{"n_layer": 20, "d_model": 384, "n_head": 6, "n_kv_head": 6, "head_dim": 64, "d_mlp": 1024, "vocab_size": 2048, "activation": "swiglu", "norm": "rmsnorm", "norm_place": "pre", "norm_eps": 1e-05, "positions": "rope", "rope_base": 10000.0, "rope_fraction": 0.25, "qk_norm": false, "attn_scale": 0.125, "bias": "none", "tie_embeddings": false, "parallel_block": false, "init": "trunc", "init_std_qkv": 0.0227, "init_std_o": 0.0, "init_std_up": 0.0227, "init_std_down": 0.0, "optimizer": "muon", "lr": 0.00689, "lr_mult_down": 1.5, "beta1": 0.9, "lr_head": 0.00551, "grad_clip": 1.0, "warmup_steps": 200, "schedule": "wsd", "decay_fraction": 0.629, "decay_shape": "linear", "final_lr_fraction": 0.0, "batch_tokens": 65536, "seq_len": 512, "doc_mask": true, "train_tokens": 570800000, "steps": 8710, "dataset": "wikipedia_en"}
Each number is 500 + 50 x the weight over its row's rms, rounded and kept within 0 to 999. Layers, rows and columns count from 0. Numbers have three digits each. The size before them is the row's rms in percent of the matrix's.

# layer 11 MLP gate, 1024x384, rms 0.0603, rows 277-299, columns 192-287
105:556523489522580529466517479478512486449536500529430413503547501468564511454561486561501490524480487503600502552522495532410501502446537548497572507493486521463456486473506556581437558454556437409557500575564503553486436391519488511413456546463476456549475503405409494486429413515428602523
103:559506429507544459487473523515503614565543532593542502583493458533521386475405715481472517537482447482448456500501490510567490509493445548506554450505491512451434455543423514425493528620629591522520552575512506568598445420486613549568511526469469444500532648519429444492521568529569584540
098:376438480477458470482464434524464464427572528524466538616462587423535505533533470452571462507514544407457432433482508509531447551551472481539591455441572540523446418499550490544466610486543551567520503482520461519533506505494573471403513427483456582502487515459447513610532468447435528475
092:494501560544478385497524492416567460517510527458523470466509449483469411524552456579514448555521446427500477502481440476485505591408527470618489488535515528498441441618538501458454497517553542477490438540494524512488497428532460438506520518542465561476439575490568588558523570510496566492
107:496525493520525531493528474503384580459512552415472517479462456501433444553537512640489412616502571478487497481531493483516485563548529448546559537511511554437448511431361520454477575510519521557454391457550522526583434503474510522514511467511415539550503546486471546616533471533435585483
104:466503508466549449490517541528490552459562571510475525570537492471465539552553487444542522644503534486555569489595384543506450518442498535538520443517408512524436532502393508461526490459463510401548503457391523426557486520524469535645452525482518471480539477488579581530482477543462577463
103:473593496546581391544451505464478484630463514550491573471524469534537475548442458596399500511438545459520520447453455506516455454380519442460512455456378574481525532493519405453455508499442460510416486511549463548545493512479510622600477482479470466489415488557532438493556520518551506439
096:501507571538529372553485493598543512573493470452529485425537538467547475465525498554494463441551443463555459475563392512423494534565483472512498484477382509552489510477555606508465554516557490463633525486407515528414484503615505468488479522369411526526513633501504508520534575486382463505
101:428618567457498428489417619448527584511518451489557465561454562501527421484550547482398474521413488606471446470508556519438545597562462449487476437418474448481517516445484439480538448508477499519459442449428493492517509570514496495546543523557538592523533474494442524514475382461484527455
096:543447522493561490581461544526499465444486483514505424488438487489532513549452504511482521509558442621406412407490457626544486514592548495493563529520596569474562513569556446508478439540486473471522478516480435543508428514588463531479511508644580443548625508560577441497530563523547449548
094:565558475491593474460532470480607439479524545425586469512449531483523510569604571569488427532524421545511470485537550421505516528492368485476527431487552479433428471467471489472655570421548510533507484478453504468493518388510574488473510444518484577503514541646656531518502452440458424550
100:569520487507542475494449461465356466544494553458426382535443504477442530525561497483527511512616546469600586545509528516432441526534496415458449533459558527485573483350497457424548539493491485490536519505516596505452453483500409454491478452390555504443539550589458504432435560508488544496
103:463591514480446510570524524514569509548522545494519457548571495506445556546487598524532506468519477547365503530486467480411477503570445543459547485439476396553584547468579484503527478426448452513501404501547372445477513439409429455561541578541489424445546529415506488527463482428509495461
098:389589603499501542475536514579476485514472444502451546470506405479538405559509532469541556484511487522555521555551511484544536497544573594481418507453521535489526405545495564499560592465504423554493527553480529579541464532497546444496496540502522507517498401460526570472472510472525533470
098:361638576448533543485451498462592489492469490463498417466458475568496548554589442572606472501533461507522503503466576469602473467501505542454486539570443483578554462530547495555487523521505456513524564428421558508478531485541557430540539471446538489494492524526569555607493414482422426458
100:467513515654454474511482482429517449504487566521531481483577460550538471502507474604457519528524476532472572497400550457572521492473466428543472433436502506496590471552507439521440529523621463481527490424468510478486490448523488446483495559520486405545462557462624479427582465423523487528
105:491554420492468594478482469465422520438500530424592496432402485475612439543497582538557493468532449413489584546489490546538509540545552519401445432485500558539475590532553374440492449525543504573483519515529499555471540365560517504516548550448557509486503487449482469580525492429449485561
101:441518514542453481510405476549601437557409550511551461464433499503443524587533456597498514513442546521479456514499459443504614492533605527601528474490502418509484547537504514459524543403529491474570558522482454486454454483387503493552402527394450409457486536444475466465474471494444507440
101:560521496582524559510500529513457532461491516613469468554475552427443472468485467516478497541450397527462547503463594544515402530568559479435547558470580465374501398532380462622499541474409479469368416489503522494475535544516513559634537527549544457426454479471408474501482521488462461369
100:545518538440527484479548465527500375475433525505496509447519583490433481553445476490523523499585474491454444651555535488491428535481581481473510520521563529579500553415578429458467562494472456432457511488498526553556567558461500501423508475427520510352548558507535488532358542462482485529
098:539436481513452436619481547550479442518583473457543430484468457491545457549444459517446528439518556647546513393511545526437607523516491432572512494544544565579451503511370433478513394553461481483449512491461471416581337599524571461473465473444600548433498531529487526500553450531519622575
099:447495566546529554484534464537622525474492455515506504553480418558525490496492434438580538443539638541531451504570525570449596461392525537555488497585446523496469476552498493450436513549459549388497496458575567520486495495406550531540504598442410617518541436558465519448523449442401433434
098:493476463516494521438470496616547620498560489495542502494511504507526544624525560574514482582555492616561566479420454427404423455446494466549469479494459457422496466489551416503436497430457458453574544486443454566544519500569437521554523581582516482508478554510554566489507469429468535561
# layer 11 MLP up, 1024x384, rms 0.0625, rows 277-299, columns 192-287
105:485421464450532461496425520438560529486548487570513535528534581510470599456494535461465519524491510531544555491417472460461473443529452488420472518502482412459430338455547530493524488428440518487502543520545432511522646457481515523444558470461478506490415411489450548549533454603530463494
101:601502476481445536491492432564526563465531511524532550519440462481523517440415475455506512530456459480517488472480552530536393522461444546459509492527530517475488480539432542488602481492515501442536534442509589491497412542584594546479409457589530586484487429517571492527567473470468496458
098:486446566542460557470492507473486452543525569507465525493578540471409451547484547554484492473512531488434466486484512398530427502563526393526462483550561490502534459496458439474580433551516430459378436513508434540463521438533529491505505533486425528551401470510531578472502548541522500496
096:363481509409466477487576435466545428562594556539421579521483469553531503517536428454488445493514458548404623512558499487561448510438533535439478474562488490549517473394630532492488575583491501524575514544501497460402507493464499496489532448520582496522469565430456506495506486431554531450
097:459601537404560494548509569498482530564446383504540513486410496481451491553512454351498596465409530465435458541496591546491515473572508483527481482465446524518508488533479561537487339468458599486503540461423429608481511532547551454442532488447516540471546557523474521460555552501528418461
099:526629528527457485553491489503479531509529486407484482475391558489559437541500463454477523422445566526464466506439447517490520503525529484601443531548459451476555480503516491397520543503482517514572577519468511475532605461511492464411498474544508432481437533478502559558429464509484534460
101:518491551471542566500499594556512459505489457543587451573469550512521545551560546532597451451501544569477496455500443468452538467534435491480497458474527508567464459495396495483487446414511517428549409517464434482513505487478612506445558505464548493542474492540524506440589431497463518453
098:507501533511519537427455511450480522585465484467581529552528451442454549471461524409433574475532468549515419547515479449536487483498478512556526505457509596490465518438404510617529448435474451482472538546498501471443475436495458424482603508554494538484515496540527586441577591588622522478
100:486502573518526410488523501532545496536551442491497503472433584489475531537560475506545460490422509582524509448508508435487500518463504573515564544554507493610458536415435493509610519490546507558557491435506419442545510477539528516475436473420499480504424500484450479479533444428553516491
092:460502526511463489458487455495515487513549506513602500492522373462546497598513496582582458550525520559436467516462532496462502397582477437514422473466524507538471455470528508472540495426566582456468524490400467562538414465456614530457523526348519493415366429454464499482544540542509516476
095:525460581493424460543437561525519438478535525505501477475493498497484493594485507507561504539491423418441496507402516518570487479546586499489526478490493537490486543427451502484498458499433519616561463496548588515545559531478460567551502579561445416486456563571528528480475485447569471438
104:582440482523416544561546571589482569530568549531543472525528483507484492525446487478543508530495429533440514554508546525445548483447501479554531567486523488455505465562531405496414452516513476544422516601426484569546538510558492482518469489564471408367420463509504512504489479501436493550
102:559546456424517478558539516513480504494557585494474525633542608480554485541479531528513452550533477494450523495557408552421414491414456540460448533517509497480457505543523454532461554615478435544545526543522563491473327492533520516477549521490515490489568490567577449528463523472574514504
102:384497511540520528494512471565550518453472481586476475522519467521438356532479470451565497484483524575510428519494551486592425529646490542494552464515452524565490405471465524505518432523538478546509609406568484457470482463509483533535420426520456457476553529508437474520541490505472594482
094:486500435405471445570508469458456604528388445527406517545478560415533534450505512440574481484449571570445460396544442539446428492432543486505492542443476476501517586400542629455472521473567517483523508512507503507505570488433421504565513508466494461562483464507504405527537519538586512514
097:535466484492437506545484481416502384468541505476532537443486520479477559419488403561554539536499487467476514576458457440548514479488542409501520567427504474586571443502413487417456495595475511540463456502539504419530514492427608440504571515489466466484498521499474463528506519380520490558
100:418513552561420552451487567495466500490354470536531504504532548428527454405576534364529506516445535493432533496524521473532513504567498487515540550479461520584425557394507535540534451575526585441546457525481526546440525448465387565402477506466494543542536510482456501494435479547523439551
103:462447533443548427583462459426479513614516524581484506511505461435437431540538514485577555525493493481474513565490476538541526552436567550584510551420552365505478536546472478420501545436544491631540536573503492476532513449533509512597523518498437535517520562403546415461542527453518447566
099:545459506478534412459461476546525506431450462532537494552511464473452525518516592497493533519515541468488547491557427498447475531540467530436589522523580596439457538485616519427522457478451461483496488444405557496576559471437507515498524552468516623548541420511517592453505555568514457520
097:570553454452517452521480501480497632486459543397481578547550532518526403516410492496388414488544485450476483448510463505588583501464522558489524518612468460458453502582572548611463550434458456502470575486465538560526487514553495510512462519488543567422517534452594464504457546496474462497
100:551482514568446493475503571550555479508494414459476533514468531457580533438466641529434476555544475564518440483474508488496487514478449465464497493555498412651517510468546482434490563519509539431676527501508477522454553485372536470566481465587418449526513458465538474537484479558450458505
103:542584402516432493538459499506541525568511438410523402484515375511475483488504518474530465570552451529444415546574536544478511423502476429548557394502575448345492521503542475575418448564455459484387515407536448452477506530456515558555433522502527505473525595461508483538553517455493614531
095:568566473489496502444532465529534422537596557534524558599460600490526429584557494418497412556392451402508528511538497487586469532501481491586580527565550549504592500505485438396541502562451410550521525552498537531464558497501531603549421551424419450535605547501482578477569490488387458495
# layer 11 MLP down (transposed), 1024x384, rms 0.0331, rows 277-298, columns 192-287
102:427432595456458512442560481438480562494450519526550508426528468453476516476504562542452569527605480561482487540425559488538578458457619521466512472424572447527511518446569516461537535470489631543519452419519485530527409493579600460511414459488462547511535427468605478472526473470454521544
103:504501500492464545418631452518454455525511477527421433505561492451493480499511444515476576539465406542578524543430491495507501408444509540489518558523483528527508466480529514576491584473571519426470483561424447446545470531470619510447565548491471418440471451516485551563487574462579525533
098:511508556513566427490466445510536516542474365490506512539540563440510531453502472515497481580440489561544552520446593397524514538535503510419560533522490458527454477505547584524462548504548556540486585561590448503571588423412541536473472415525467504477497540557424583501434506547591406466
094:545482485466454544455594435512468497538563554489404574523493507491534422571581514483502548479554352416520539508444491505531527517487402556441503529601463463563469427513481502478527482482464521501536511447457513481414467548447490587471539438481536436515455531538477479544506552446520539496
102:525532518507498548540526512562487502478512548530502573543478512431428438572442478493460511469558520518417472530472575510503429637458521505526539488518420538495532523488472385488455528425537535475506534594489492527398523397531665501433598474471528519595468583486509535427496422516543506553
101:571554495495510464525467510473414539459586487563410547518460614498544595646468462536429555476552509510498499524502510445530488485478524460515529484519471455447432465568522435519508540446431473491480430500454470489515544446611508492575498536488522492479531560506483517453528528501457605543
103:541470464517407572562502562473486426500546430564512511496507608470564455549508469469518603445454567612451501526552497437502439528541420463465495525563530461545506482536515437496507475536466453483463387519532573574422488546449515394484524588566511331573483471491473577475523485576485450511
095:486565434564505494644414469399476475537519544394377573447532534506490451533505435574557533552468542555459542461619530481497425457473474440567460494572488527566477498472514419441455536480494434519461386505453535584551540554561531500453395543458576427516478539407502475507567485407458540514
105:541513580480559476448546450488541432461561472487508562491497451502535399483535470505462593553521465476458520439496450399580654541456547474488514490530511526443536574492507419587495554425536549550513500490525532571500515412527573458482587534449522532541573517454460537537537500462591425548
096:446553452477493437414526402551441493463460513506558445551467585508515496492513434492537543480522506498484518517548457555528513447472485537527519494524532541519491500447513535440478560517505527547480522534471557430496470460560652583586469441514438508400500421532487561500471403479477508485
097:569522531463512591502458484510403628557531615483558505414511539576552504584582487486561466532530545464502533504433492447613498457477524553499508489504594608616549492463449508433503488482444553473531452501496458565538564588489489601570553490505488532517592535575467487560466487440527568568
105:439477585507484529455433545533526468515525484449472470486505544469564543461496400473512560403475523569400524598519492524481515519532519502581506514500570540497468564552501435486473574445424497584475541467455493428641473573391577609534426509481452461545564551514498538490619513476417564519
098:427498504520480511538512479522421508455601435502547405501474417540590516506485469395545560482439522454506483468377463618599534461556418500497484487527577510517547557437515479521556563469550509517538472528434519536560551600527572497517495463520464532517556506547427580505438451472533513535
100:479543567465513560483522471467418548504548510540464572506476547475520555563428564462438576610480505517473392484566400550618465519488556469508436549481550423512437463513464522474529515558576511548479488523481542583500475532487595498520537476462586443627496516520542505450420475444547500527
093:512391495386464616487484572510478511426541527509452540374507427522520408447554491523564502560450531515547527528549517477444623547653518437530514539560510520503492500492514470434509526568439509413345505393483568517551433568524550457466451610484482440545424523425535493467514455495547395497
100:526416418553536538547549503518565509483444514577533467436529589561588585502469516535475522457447552493517554522464542463570411551580480533548510547461528506547521491474621456455507510557488451521525469589465553445528426529530492582480607553545432459477552549498575433488500483504510493467
101:539490488492434590484482567556568508632492462417523521452509609422475475559489482529527615486516482518416492557431557486557454497572520530502516437473570534494430523558489523515479501532488511515520483495596579510488527468491553578458512436455397533591538468545438408539473522431571495460
103:533483513537595440453464518441521513520446568513550426543473559543446612519428516544531480513604530444431501523549613459484631535467557477605486578560498475457437475497530415402525462446501425435524508491455473491484497578557589445546499545475458454425487489482457469478461463489391514454
104:536571533493476458586531575476411534509517469573494501601511501542578452435571576499503529525511486576515555495499413403535627518555485569518466496452473451472429490453543482493463540590508507552459548450518488433464474398447571510513448486449563509501478579539492498507540440453529453490
107:577452533511508499511514447497546525468533565469466552442523505494505498562562506477530532548435503422481628494503533454498520517518530529587476418506527536545451551530504503552504536493520527503543531519547477512553533463467539483457551501538536502525483608536536412544522642554453618536
097:539366376540545553427516450493535453596476503507453477525481585508477461528571638432527513496583486479488547444551550516493475544541457462426551385444512467555471527464453520457527539602507515426429490458475453512482565454465489492447524484483535506554472400387531404435561495478524482549
101:524448488413487537449564461463564506434494365516509574454491524525467480438519579468459577434545531472594490505530571492496541470518440483494547487479480461468545495526388509491477503450536524558449544464461489485472441574523557473476426523513436454467543513472529488443528598497522549554